config.yaml
n_layer: 12
d_model: 256
n_head: 4
n_kv_head: 4
head_dim: 64
d_mlp: 2048
vocab_size: 8192
activation: "squared_relu"
norm: "rmsnorm"
norm_place: "pre"
norm_eps: 1e-06
positions: "rope"
rope_base: 10000.0
rope_fraction: 1.0
qk_norm: true
attn_scale: 0.17
bias: "none"
tie_embeddings: false
parallel_block: false
extras: ["capped logits"]
init: "normal"
init_std_qkv: 0.0323
init_std_o: 0.0
init_std_up: 0.0323
init_std_down: 0.0
optimizer: "soap_variant"
lr: 0.00457
beta1: 0.95
beta2: 0.99
weight_decay: 0.059
lr_head: 0.00756
warmup_steps: 68
schedule: "wsd"
decay_fraction: 0.796
decay_shape: "linear"
final_lr_fraction: 0.0
batch_tokens: [65536, 131072]
seq_len: 256
doc_mask: true
train_tokens: 460700000
steps: 4802
dataset: "wikipedia_en"
Each number is 128 + 32 x the weight over its row's rms, rounded and kept within 0 to 255. Layers, rows and columns count from 0. Numbers have three digits each. The size before them is the row's rms in percent of the matrix's.

# layer 3 MLP down (transposed), 2048x256, rms 0.181, rows 1962-2047, columns 0-63
089:127158132167115090166069123168123129083104178153163174059122134038129142079144072094118172133158094083132174201127021118156101086096154120151161152094128132151105140154092139098128150117140104
100:113143129155122129090096131130126115087130147113177114171192120123120127134105126151071150156162158070095142141110077152109092086121132120084164185124129103132200129113091166185122084129067152
104:136121174149160112130125129095080100105153167182155131126067144127177117108084116144191087137085141170121118206160132073101074180153180136134160111138132115151141125129155166141156085103095135
103:103074104143115143151115125146132147127147154077184110160107100130138122076144184112151118110123139167104153199112139119112135123064129152159142184099155085148147170109069093129091148115141154
100:122122166138118083161079106133189145114172086142074068166143144106167089106159163081126142095129104124179114156128141087123184098133137084099109164183138144165145165176112174099164066096130117
094:119113110088115127061152152112141126099148187133086102153145179075091142123120126072179103136130118172157144114120134171126114118157145132046101181157252087110168112180130136236117178140104203
092:058119143143135092070082128128105164065100152129107135074127108084158110124093087152173181100151106108195128087161120132099100144156132133165139153114128155134113167193123113103174137111135230
114:107142160152105123155155159150117051167160132182164106172180128108109124062131103130099090116142117133161152123133116118140071173186123128124114131212058109120095133131167149126116104114112135
100:209108090059153171146178145141112144158150159129062204146184130167092078118097110115146124104096148090139125064143113097103166197152088063093170093170147140155098168109164132080118170118146176
104:108113106121153092115226146127155124118127099145105085094142105160173112141121078068113137120176147113114103086096141138083144115053110126182128151124203080129072137155113102138147104144165099
092:164110058125139120128118125148076131173136085160142094093147172101068046197058101159102110091132151150112101103125118135151094118152171144128082080091115054178152105063103054163133180104085148
100:088104127172140112150094123102138106126155080116118106145131110149130121151128088163170187172164185160149145130087120195127139117133130106124088152123159093119127158161146153165099119146186067
099:127186120136099154158120144165134148087114140115139098098196152166107156092125148137209129114133089138115095153110172191177088064107156129080132100146109064082101133117140121134114094141129154
094:132134140031120090104139123171117134120125171140157070172116117135060174142168102078091131162196129152078137137171146171180106061113145154160096127168104128212080151140094127107142186149174145
097:101150170082171129192176128181108112142159130196133100114114130069171131114132136147187079147102101105120106144137043078136078090122145105178115164136086134143095131120136073166195155072129105
107:124185142079106129125136118125180121121148102145111125106136148104132162155145153110130135129070132075149141134139124126196102141112148166202126149165185104096166065160138140100140118077143086
101:143125193120112099070205152112129075097151133084205092187156181133092163120137127107126127107172143098141070138131116159125119133150134095142146123097186159134162163161154158083171152126120158
105:090172149184155166212144147113157109115200132107106163096089157066168160156087129129151184104126092133121101116131114123128164119155134117129154157080147043100136022187072088139116093138134053
100:116168103089103220113108122165106152087133109121125163122139148072163158180087193139125190148078096111153106145217160200142125128096134110122126130131155138118084124200127161125114120155159131
104:159125117147105153164120132181042117069126064128079135160142103164101115159116135128091171164128100136106110093130092144091112129130164128084116115120134151122150147111119182150131138090085172
095:154142140084091126136136154217109084107134158135194076140099159160051179166112113133145142124113136164089119108089144133089076133121141077155081106147133106078127098185056156164119099143115159
097:103100122123118138103126144121071140173027140123120120168139178151132128183077135207103044123102121134116128145116135152147099081121128145072131135187140140131124111179110082107119125122154139
099:104072147100111133097157087087085136165151120122129101150157114142101110141122119114036078178111147174157156202145179098173094160163097126191055206168117148115143173094152122090112164123101121
094:128137132138111114076118163094131126139070183142128116073137117100124150119141170117109144090098131055185163115125128206158138174083142181122096187133108076119147183105081136112124102111160167
096:129097128184117094123182141116138148130142151097144077090167103149128114051095141142111112141128081132111169160151099154089126157144129152083113143153121124112156112103155131194101125117114120
100:149124151129113117124184144101085146164138078153071142126184109107118076189133080135122179136120113142136154146083125099134069126146149151088120171109104104125146208131087119104139113090119123
096:180132143091107140121134144093090159150168109082200168129102199147138173146158091122134100096144130152093214168074136118153153112164215111095115119099096134141139135096072177064143139120133097
093:160167135153165148045121093058176154140155130045067140158134127117157167120135077115137123118174168114136122148122093076148162135174097107132139169114168112097096161067132066068108103127135143
095:177179133120113061148109115112079157092146115081096084130208112139116126157127090073125185193235145191112152091192098141179130169119163115128151152123117118084159117075074134142221159127191132
101:134165138100122163148110152189135147190150104137093106083151162113173160178075159124092076129120133125164093101058121129187159155108137112090150128098095080106139133134086136086103190109103126
106:092103101123140126086162097145135104118132167136121113114158063135077111173093115077098151153100170141126140111136134152092131132119080151128106118090126101172083095105131109153120197139170163
100:128195130090121127141068133122129170109144137180068160135158124131100135135101127107137122088181095169153170109106155145139127141126172142161132183083115130087118140134098133091133076087073120
091:065114133114146143108146096117093164093171115111128132187074191191137145153086136136124079174141109168096110097127169080152127178155153085157119131114147127112116175101095110140070119208072149
100:114145145078054151173109133140160100080109173165185121130158153159096181085090071149071106165152092133175101097155127134094121084160135070165161130184186111089153156152135135128120132136126154
101:107160133104152173101111112107122123123119097185095100197115115191134094165083186119141151063144169126142095101088130073125147088117128126082131168153157156137110143104120155196135110185106182
098:084087112189117142141191154062135138112106080154196084176181068090139086141143164095099138135093167107151100143121118168142078073159101196157134073126098164105166190097115173083118153129140155
112:117167155122103202154117116143192097110111204174137150137144155138156174180141148178157101051106134103094082157071133142111121115150152128090125123091063114137111134126142138206171131149140111
100:053115091137129127053136076165154128129138123116185110139154082128117170165106135059117101177128140145162070106173062158139118176062121093070104094130162169146085098145122153147097173160162099
098:142069167097124081122056097117107110153101080113121119116147147172108179121140066166125147166142150151068188153111116152097098178110113132073094118129143077105106106117100061173088189078118134
099:178141194162153114101146115105176104126162168173117141119117115141115123112137150106142185167101089098083088125127125141082137169078158126189064231085115175118083140184069139125173120102112097
101:152137086153173112163107126165084179117168138118069087044147167142112096121114147161154109147176152122053100096100143134119126093151113152119108122155062098076142096077127119153114117107179114
094:152071102100133150109130145145140141118116108163092163089184122144143126126063116175098154154235132146145147129107148069129112119131151078063141135161135096124149143128058156150150092162149087
093:122129123141143101089156152108149145151078110150149102175097153137066094124170129143123187160133123134174129157113176113089182190128113067178046156149192119126122102089136100170080097146140177
105:159114136168145074167167107112097146152107122137101155118125098082149208113103071122160194169158116203113223178170142209123132152125142152142126158115123113129100096122137108093079075177142041
104:128161141114118080123113082096095132100109153078165079093140136145133128089121074119057105099132150159149145076110161174159161149205125118090164092153097147155138073121129142111135131166133121
092:166146161093096136105160178179100137099149185142091126108173138147076148118164141163147142146107151193108116092083104092079153133089191115094101139165195122149039110126192076112123121123073153
094:115157155104104099160147161117104133055163118109171153174130138105123103070145096097126120097161166123109098142089121086126153165179091135059106141131179118093164075057093070166107109124090071
100:139087139152108152117157105130138155106186186135135095153133137108176096079133115118101092140123097086151120147096116158175120101112113060120069082124054122110079163074109138089074106130050100
097:176134122145151097170171137161128079130047136099124116187136128110125152127147124145108142134149112111143156097098169125213089129095120154120148076116137099136129160130157086093210185141081084
111:149166076169168164126214093087128095087086194158150115088134092148213112158126146151129115155166128111147116151083132171128166098172147135133106180102130157073100156061140095167166139118138094
103:117137170106132207137107136152051105122146099175174102157143135148134086125105139155181124146117138069129116134090101143105076081094123125161145119158173114155110144163150078108121135099089105
107:125166125120138093187081089143115133154106164160155149153097165086106185114081136124128201133131115066095097132157117090127117177050053106136158118172151131116134073134114121126142165061170140
100:162159193089153106085139143150146135119183082119078112093160087133153165096141108083080108112186135181084156057143157085108075068109120175107067186127114103119146086139041136042112140157119197
104:159132087167156143099163135132106140103140113166123171155120105141114147106095067120136158093094109168129110171120147127114145130119168131067081132117108121105164168198053110098137195100116144
092:136190125117133069115093107149140135186152147130080119195082116146094177112115131121103165153155136106164145152111121151133117116132165151116152077057198113114116100196154170143113123104190161
093:121180114127157218145148113085113121110131047103114108200095152161169115181056086135136077146103080100125117073118129138065105123151188105138177132107132117071097146193148154141173174155188196
079:162137118127138136108165099140160083114124161141115111144163149123110115111160154154065175151161189085117217162121189124134093154145096107143118152104095112137133110069122043131131193150162172
092:108100097115076130099132134085098103158144119079108105056131151103156131165151112151175155129137165166095115115046159097089148124098178144097132190108194098049115146140082084102176124131125132
092:122160156154129145102206140082123153110160104120096163151113125084099101136104105053136106109165141135164206125130157130165101137139132129139128110185130151189179163131155097095164143155111141
104:160172173140207136141087101156158130140119114177087132108093156098189129130171152107184139146193160073107074133112111071159122118180148096115117106156091168144119191090162086183128066097167083
095:136121202182045141131134158156071122155120112161180165112134165119153147076122054093170092088188086105100131118139133141123159185134080130111096098171111099138113139152135169118144119109104112
106:124115140167133125137144148100133116118082182088085119012116124200129126172125105101059176063166078155146120124138144124168126149176163151174146121103099171152131118127129127105126204137154129
098:121130137094136165197091142163105153155164123123091106173127179170075116144119122094114054068162173145184088133086169108095129168167150160152128153100138115156187140121187177143133174127168091
097:104122129181130109147114084162098177112142103182115163113122184084141138161147098059207153098145103196148109091075109086114163125106092141172129141147163170141119153062141109080116184078135164
101:083155180064131128138180118104154121106150123068119161103132128121120135125116079113156174131168113090210084094101145115107112129164162083148105146152137130021132161147125159152108164081114130
091:145168100106172155106098150126128122147085137084113105114145123163107117112176082201106130179167129159153153176146151083116177100169163161114118061152103074108123117094136134078112087054036159
094:130110096028115150091164119076144121109208136101077117106121203096162141138144114076091072168139087183078134162094131139089119119102148085153133124147177076106122157130157087125152112155123156
103:127157129083091138172140150150135138101138138177082141134088125086157146121147112189160141141160126109159152191149134177095121138140082191050166092111193141161128178114152120141147130155143131
115:117097105203098121169195114113177117181124100160152173121128172058157100175104129093143167125140054183117120110116087139120131139166090074131123094111106118133146067134106114145128129124132120
093:091082142088185103126152113089159114025169126110187123114134140135120132185118173144149152131096105146085097137114087108102126165144160148140059082110131135180103121113112073105177097108138120
090:104071082094115135173124116144162146107088072122106099123074141141086183193053071158095164106158168210118170149125163147101068130096114174122130134112150141101099101170151075153159135123162134
102:092120119183116125114081145102119108110123128121154087134090160126151133082125125141085102127089157107171146120107122122102120087129156124143144150107103135145181105111213105098130126106134097
099:131184108191137054113133078104141158141119129151139123089140119118158116116161114142127176158139136098213137104134149140145104062168104173127125132143126133156114066142141124116159155080089179
098:140115066103135146112144086090108102118146105127104063119084224139170101168170113129097100111104142116114128136122130125129164114129145137078143116159152073094138109119107130129066167162145139
105:160148063137119154107075149115132121143177125115104123173102176122135150166103094148106097136169167059088095133122178156137109158110169167136145085111099123114120145110142133123164142174173169
098:087158122074129120070078086124113072106134156076059156116147123063127096143129166081121116114107153100052127110047116098131168075113120079110130134160090165127080098143062069179174119120077136
096:104118113131134133112146096075084164135133089099113142153145122140148126125193101164106182126134100148123155126064069116075133139152107144085082119130164178170176100118120083157076110143168098
096:176162098154145152151097185129077130073137106125132118149080190096125102152133172181172109121128197128151095135093111096108124134102128140154094173154145075128151190094145095101089155190143140
093:109120128128136164104114099208118194095159145113128146130146106146127170089160110150191176127119049099126171207110103080121115119128149132088193072150131094089182130091149151135143074116138122
101:158161077086101127083101170050138141164082145125119159128083158110098068155094133096105114109141110219102169118152164166082156135142170151139101112077120144171113163137116122138125157124152159
092:184128169162179106122137109116189117105079151133161105134145112153151180099133183122121103181148142153189182121142108141087101146162149164107110135101160066141125153134169100139162151081157156
101:130120124092130065123105126101120211142104138146124099140116155130135102139181124114102084128111119175078179122084127158103102173130172124099097126140141111145117141181093117168192095103088083
095:105113105150131096124148123067136171156140124084079119103087172190133105113164102138173100147145174091114155167090116137103107147123112138098177139097110099112096147119158131149129112101079135
096:134106076114105138167092189066147189072116072130142165110083147101089063112116180086094175133172135160168143100061115176138093144121128179187113141135165109141141175120092093155128117114147141
088:168124080183134170146157159126149149168094131092207054111164093160084149124117161082040150115164162139104145144119129098083116165189131098146128129153132114083161096080155147089106061175154076
098:180143160132191211148188154146095126134092097098118149113111147155126161171167127181131056203136103127135091086101049161115116145109170117097168085110176124130118095144149070118157049117155151
# layer 3 MLP up, 2048x256, rms 0.191, rows 1963-2047, columns 0-63
095:078121080166190142223104155097080083094152113087217099115075099139150130098151162162147101133092077155149094109088168107113136151124168106099129096126157098148119156131167088170090096172093083
101:115125122126160164103154151125076092073157191170141146118172129154129132099097104127091096139141105135112117135107063147098107166084068129157143125106091065166137145143143149105142121134174108
102:125115166204164164118088170161167119142097121145127130197134094134125116130152161105113127134125125111103099172235071117113133137130192125136163185122097146142146156155141147143092143084081101
100:083150183139098129109065168105106115127203175105114110122174107105140126130122154147143142114108110035136096155170150117161141107128069142089132070116074129155085134123104072132105107125197103
104:108128172137120128100133188136183098135143148075162083106142164179063114092110170151170104127073180122116113187108115191124147177064169123159191183114140128172153194147127121159101120162167130
091:144102118112149090125122136146140159094064090108091065110167143167192136136094144092111206089129109111092119163183139138134126140126203097142108133122116169113065114162203109075143141179145159
105:083125116124167123086168131184148114117062112085144103116194169130128106060092132118154078159100163141101047075200135227085176130075085182111079117112167144140169132124085126116145096068141144
100:066148116115150144114102101087133117125074154171150123094144131110122144066159108117102140131101113178174128145183149139185163165128108169150153138133107128101109100144122090135132133182104131
103:168113157107176110123119110147068185155138091157122111121168111151126163097122127157163182133081066125180167118151154170147098139110168109117111129142117149120163147210164135117159095172117144
093:193092135106050121154044145147094116108114126082118127158215133139112085126135121093148091143116126096118128157077147148117121166142131127085085114200143152142153113138132128162149181096110123
107:110110144151109076192094085125090151089095170129098134076103072204165207142120077057116089136111135090104160142153101152139125152096178121109163101156087122135156145123086115120091103094203139
100:141073077107160137139191171134119171140132130159111137102128065099126166114103137112143124081108102102138114163146097170040144144139096127183095083150158125168149157132075105181080140193134106
094:131122173106134168145145137170107133124101121167153201150109079096117158125162094110221123108077113130119094134180125135111158069149124143153104166111109114189101147121137122099130093086124137
109:188134145108102090156145158102124104090122141136079153096135088153131152084131103189128166181101112102176164050172111142220134110139078115121128156099071118119172143107078076140150121135068120
112:087114116105130120122161134104135036122144121102113124113142160090129107169110081110098115094177108150154104132116129151136177112136131197076172119118105094117196125171127115115129140122162211
098:149157115086089173105153075143116142082127062099134178083201093158070141120128161169169141103171159110184053124185121147061138173066101149168172149158135082144076082144125113117173078160127180
101:166162136158187172074102163107080144156110173175129117146101133150098138228120170067141141082153124135170094125139115067218101129126100121126107116155096107098091111107107068105118161139134137
105:109118148056073117101195119079115051137150173141103101106120101147170136130123132063105134145156099144150106078159073174118124150121109167108155113103113076160096091107183143106167081098095159
096:109121106123200149103115090138146098154090176113160193137131099117114148125156140156158189118154163210126103168124159144121169140120132222145152139097110142165134145197181104168139143149171122
097:149131169165164094123134114065148124140147142125118170179144080120145136112134080134148148094142144118152163130138092140121178127130121162081160140083176151141077100150170124150123114089172107
093:138083140100153102122157181097146117108117092200133086142140130118092141132090047091139123157080164086128177080194117136132122153100131121112168114072089178177133127113136156113148129124107130
107:103166152186167120095080102132070140173087118090157138121126169173107160113126144157144052114148130127163113102107096165140078112064144128126162058099098138148101119120051134210121130126078128
096:085138117161109089118141127137151071131134149168119146093084069125134141068156094109142119136183084073178144136132146073167157145115094179164167144115147158134173081191166128084155190124148182
093:138177135085171139141103137172127138077139101112117135189160192115137119136093091102167128174136111133136155120158129151194126134089123114081086094133159092143105132107134195066165106117072131
099:179092108108090100110154145082153135164109146107040128127155176127182181119111117130118032131082129065104176078222154123111106154104090140174167144173174181122131131112116130123146154132184107
098:106157112133069173091077122168084089136096145125127074174170116100058144154119140154171179145149078124112158154117091051109155098134139164083091124166146119112055114134128172122113122104129138
087:124146078081148104091134107143170133145180128136126171089130124111081145161106168115165127112100121094075182073190132139118159124178137155110072124130104123193096098111191126141172141090117146
097:138161090193078108151101054089141146124121094143118131121184062139160112116109112120167115134169180114135153151142096110190079175150113137089053133077070117129112124138127141127044124170086191
104:076194111164151111147138115109138188078081151080129151103099142212127213161060123124106132154155169123112115131124157163138109109098157130157167151121151106152145153131144070093138129140149141
109:076116066157132188143114169131108134151132084114083149173101051050106152140149088216060148113132131095116149116205130184143113116159143152112162082108108143083154149151100176139190139145080136
089:162072099148121098106106105158100088169152167139096161122110162108133122139121103127074096113099094133086035116156102121130137102149149148148124167152124093109115131128152135164139112142121065
098:069096151086081172084160132112160160098146159104122104153134129145130111124153138169100099149160197120133110118144088066140166121151062116080072092113084149141124131104097178110138135112141172
103:154173117133150085091086082120124113201126145120138119106092123117057141055121138075079148076128108100155113087162099124102138119148151161116123138112135066146134080162155100114119128100085095
097:093203123162084132133120139158105119087104102149225142064106081098122088087091151070167184156064127143141148113079148119135128160085136171166113190136132092162108114195144096174128140160070158
097:130146130153089157116106144103111089123126126058124119157104120126135101109161150107113100123097159081116063080101130127147196078167068144134137059152167085051080120132082096165133169136156119
110:160165083161068092196089098064100114135105129128086154147123124141095196113100116130133127185102104094152130171106127134166131144132088144087151148126064183057165117138099105167116134101131126
097:170151115201135123172158114107126122067061091188133163071130138163115122147104119172154124067107145115116090160123167187130160100105164132087124117092095156152105151163124138083141135127114147
093:126149142079044132116110119140092121142134112161167060122141100099162156104111144183130155057092183090067219107143068106118110118081190159167114179097105124149111088149171176188079141155143163
098:133145121168122150138104122128093112133112092177094161141097123158119105126169157140107131118116158121193105129084100159080174130173158103110108130157100121096166099177144098113157100142110166
106:178106132074106111148087194163173198103157142081133111139167132150090137130118126090169189173060158131156124127114069138129136126147169145144177133138050166123084192167162111166102078155133184
101:097181147114157089163119081107093104129100157161148162095119078143079082181165081109182083070120127097167120145133135151127140162143101112162107129146141152097078120133113155184121091122112119
091:117101080100137132152154081127138111187130182117114093138157059114119192103171202142095102185137119095181141214127121113050109095131126124124119062046148084115070119147120126113150129124111103
102:098123171129135153135158085085137032105145113085108092155156104178135141063117083182094080129158120104157127058157107078206115148115105133071102145118133131154192145144123128116162146070108145
103:082153164154164102134108126169143150111109103129101145122136026186102115104149139125131134182121116097131194105161120128186097199055113215110183141137120166122221141132091151110124147156148169
092:087144134173142131102140138114133111097140157141126156149097140108130171038118142170073144114100163150123151073133127108174094108148117194146089128132109149129166133139125144149152177105123116
102:104123161150101086120109137084104093174080121096155171119142115151141154149103114133095112139166150098127138105132131121092126122144153098162179132097188113123164179110125169125104110196142111
101:106115119132130098086068133112168158150068161148122082152078136105122146121121103144171158130123118132168135106129073128172185171136146113120158149155134116138134189149105131150144100113115104
102:134113145195143117128172130126095148159130125169135150143140151174111150134133122086077085083057055119134055141127170107151166139120199114096085211084077147166099143175145133155092154139151187
107:133159119151085110173122100141084115158164128093180164086184127171189093135142111162178039154138133078132152064162098132101157114161116115135110113070096158119139118083124112143109131154114091
097:149106083158081140141171085074119096144138083131088117091124086114140187087079085152118123144147133132082177167132110109149130116172081060129136110115056161107150150118077114148104104134120145
102:086110137159137142138169100099125090100155185149157095120151108096177168172139112132162124099075108097116092154141153094110105092152118152112097133101178235123103146142094158134179134132148207
100:111074123161131150132128115149113113063104145162112136129093158158147124154096184105157129134121163098134150148107142146210114125188137124122066106165141147104102147141100144186109153083062069
108:108137096121145124136142144150126093103100109142160168096178112141110166161121177127118090115159133097119114077192123086132097136144133151054062133116070069141139057196109097112139067042072133
097:198102132175163138136171136157130180098128080123120110085164157175152139088103120144106141128192079136125136132085123143086118191140139104111142074172146151112114158110228120115124144137113107
089:131143126181158153071153154152079142183149138108062131128090125133108098097137145095116142081073097128084122207136133127171181153100142175084156104097070093124160129151115128059116141147136171
092:109095127086147063071087190090121163117134096157189168168120104121089130153117150143153138131151123121163106181128098131135130143136141134154156071209163160143155207192092205109137097140110082
093:152133118151110120110177102107112132139131093060147116188146119113130148169135155114128113037048184157118080128116141117064138118140087119171154174064154151093063133125093177112098158156084095
096:127084126136135117140062131186182121103159185162161149190178119153132132075159169157097111102112147073063115114152146118138108119120124133120089142123180164109103122146055141140117063097113109
110:084152115175168101108139094141100144178104110137120172171089159085179099109159145094118146087108126136146139097150138123131089148142120127078124157129106173137145100119099114180139114154161146
096:141131110081157132113186180133129112147103140108134082163070133130060163097128076130161099144103151100143127110170083114147108139114140118159118103095097197168128085173141136111093124072178132
104:135110144083132202078128150187132166050139130125205084088109145105131103080129165162146108072173112090160117145132125174119127105099120128088132129123097070186142095156151148145158156137126124
095:116133148072129148098118132105094148141084153147143155127137088134101075083141145126159186103096112157115102134075135097104132111101126106116094143106137127126175074116152148105115144156141156
097:113128089126105166091102177179088118142109159130140127129090132123134133140112114116196109092102151142107095120114125115112107169094157123123136121092089147134160079140183168137092083136125149
105:108035146153114161189165142095165114113140148160150159103154075153178060132226125180135083141190160137077162164174111140111179062142108145141131141191162121139138099096081112155122168109135096
090:118097130092138179164122113139114146065147102134085120161122132103171134126121108055185115099151103102164115094075118204143177165137059175103127101130159085190125164084077109107130088110106113
093:146189120148133124145045114116169060129147115121144104114118152128141179068133154144121118138089143074098079146123163125085178099072132111120122166089141163075121125164188123144107133069195123
101:128144066154171153161137135175093143143077113154114124093174087140153120163094123145085053156140133151146172119157149133120192112063124098142135153126137142140098122103106249148134115163062142
117:126119151152164130122147117178110155151104104110098121145141120113102145106190118161146179114113141115161079148111148067096158125110191097149121116161149125166119153154132108114146117139133140
097:120121157174166116102124116128112162138161162111080111114082086106137100124086074060072060146098130176144151178163135066095136069083095097186137114123110094148140103136160149121142118094116155
100:106116120105116119129150181117108171148135154090157144099140187182121093120095117123154094091079108119101138111165194106135135126135071075189117051110180139125149160073154147078128150117106129
098:096139176179130137098160155134148085129137153108157139141129041107151070110141230071138110091078102119083139159134124115103194122141127095145115091074114083154131143179122133142117095137090096
102:142139119108103142131108140146115073123099096135131087161160138090211100104102157178102148129099138054134137128160124165180163152095129139133116124035063153162122134161167142121161103170130146
106:114168156083131097143072066141134094152134165111114135148045141110124077031148095098135135093111090156156127153131113116157156133086138124114120141099117102125127124130181193109108114175161197
101:138137158128129085215112102106081147131108162141108095076146094111093147117123140158124147090172148126139177102129154126147113150085093128108095093056118147097174088086150128139131133125132117
101:101023186149142142208123121081159155084134145164115144123103069095121127092171201191132138135151169106195159098202081105098071126065122101144126170133118132113115126190105165164183077082102143
102:136132078181177141030139149087175080095068080140140168130076147084096124085064177118142187096099140139124112113174116135149087097109151109104116157102079116097109127097148109179134122090113182
093:101135134147192071112105192124085070122140113102124103124108152114141093105119172154125119128098129176165153156150109167160135130162136108127089111151161140093159160128210103165178146175086166
092:162092116084090060123167154110126093112104100142159163169152033094160113152127096170147146122153117124155111074129129165136091169129118139095098159101122164120149164086098101107110119143126105
103:082172127143179125115134121111097116121106200158108149181118109153099129119092080097114141124164166114202124127143097178102127134056082043128161104119128116188162168122102133120143110130081140
096:115186071122119089095135129117096133181122117163143096102125098089144135178107152166139138135115140086114126106169059111091107153139122065149149080129095118134116090148053103111108156094075131
105:111151124135106112184154120133154057106121168124104124109160155086110153128128192045180101175135169162129102113150120095141155178106153139122161124042151154116108120152089089178096073096145065
103:051121118198092049130105074123188163116138161109087141117140123176149170191148116144191076144128147161180136125113074092224120146141097113144091184121090079111192137164098076137138152136109154
097:092164117132107177156093199107113163155134173096077064178102132133141086140123124155065123151081135090129165120104107091097124162109084095087119023153097101165138130131175162103095143103166169
093:174137100121146176122097072162127084153147114155121076099111128118155122162089116098180143068085111140128115137153091178234187174142108183108144061141114116136109131175128138117119076131059112
099:109126175156070116104172166099101067090148116149192152120165104063126103174142165134103095119165126091102122083086104149105170129216106189149121136141095117125154133143109078131113106162131083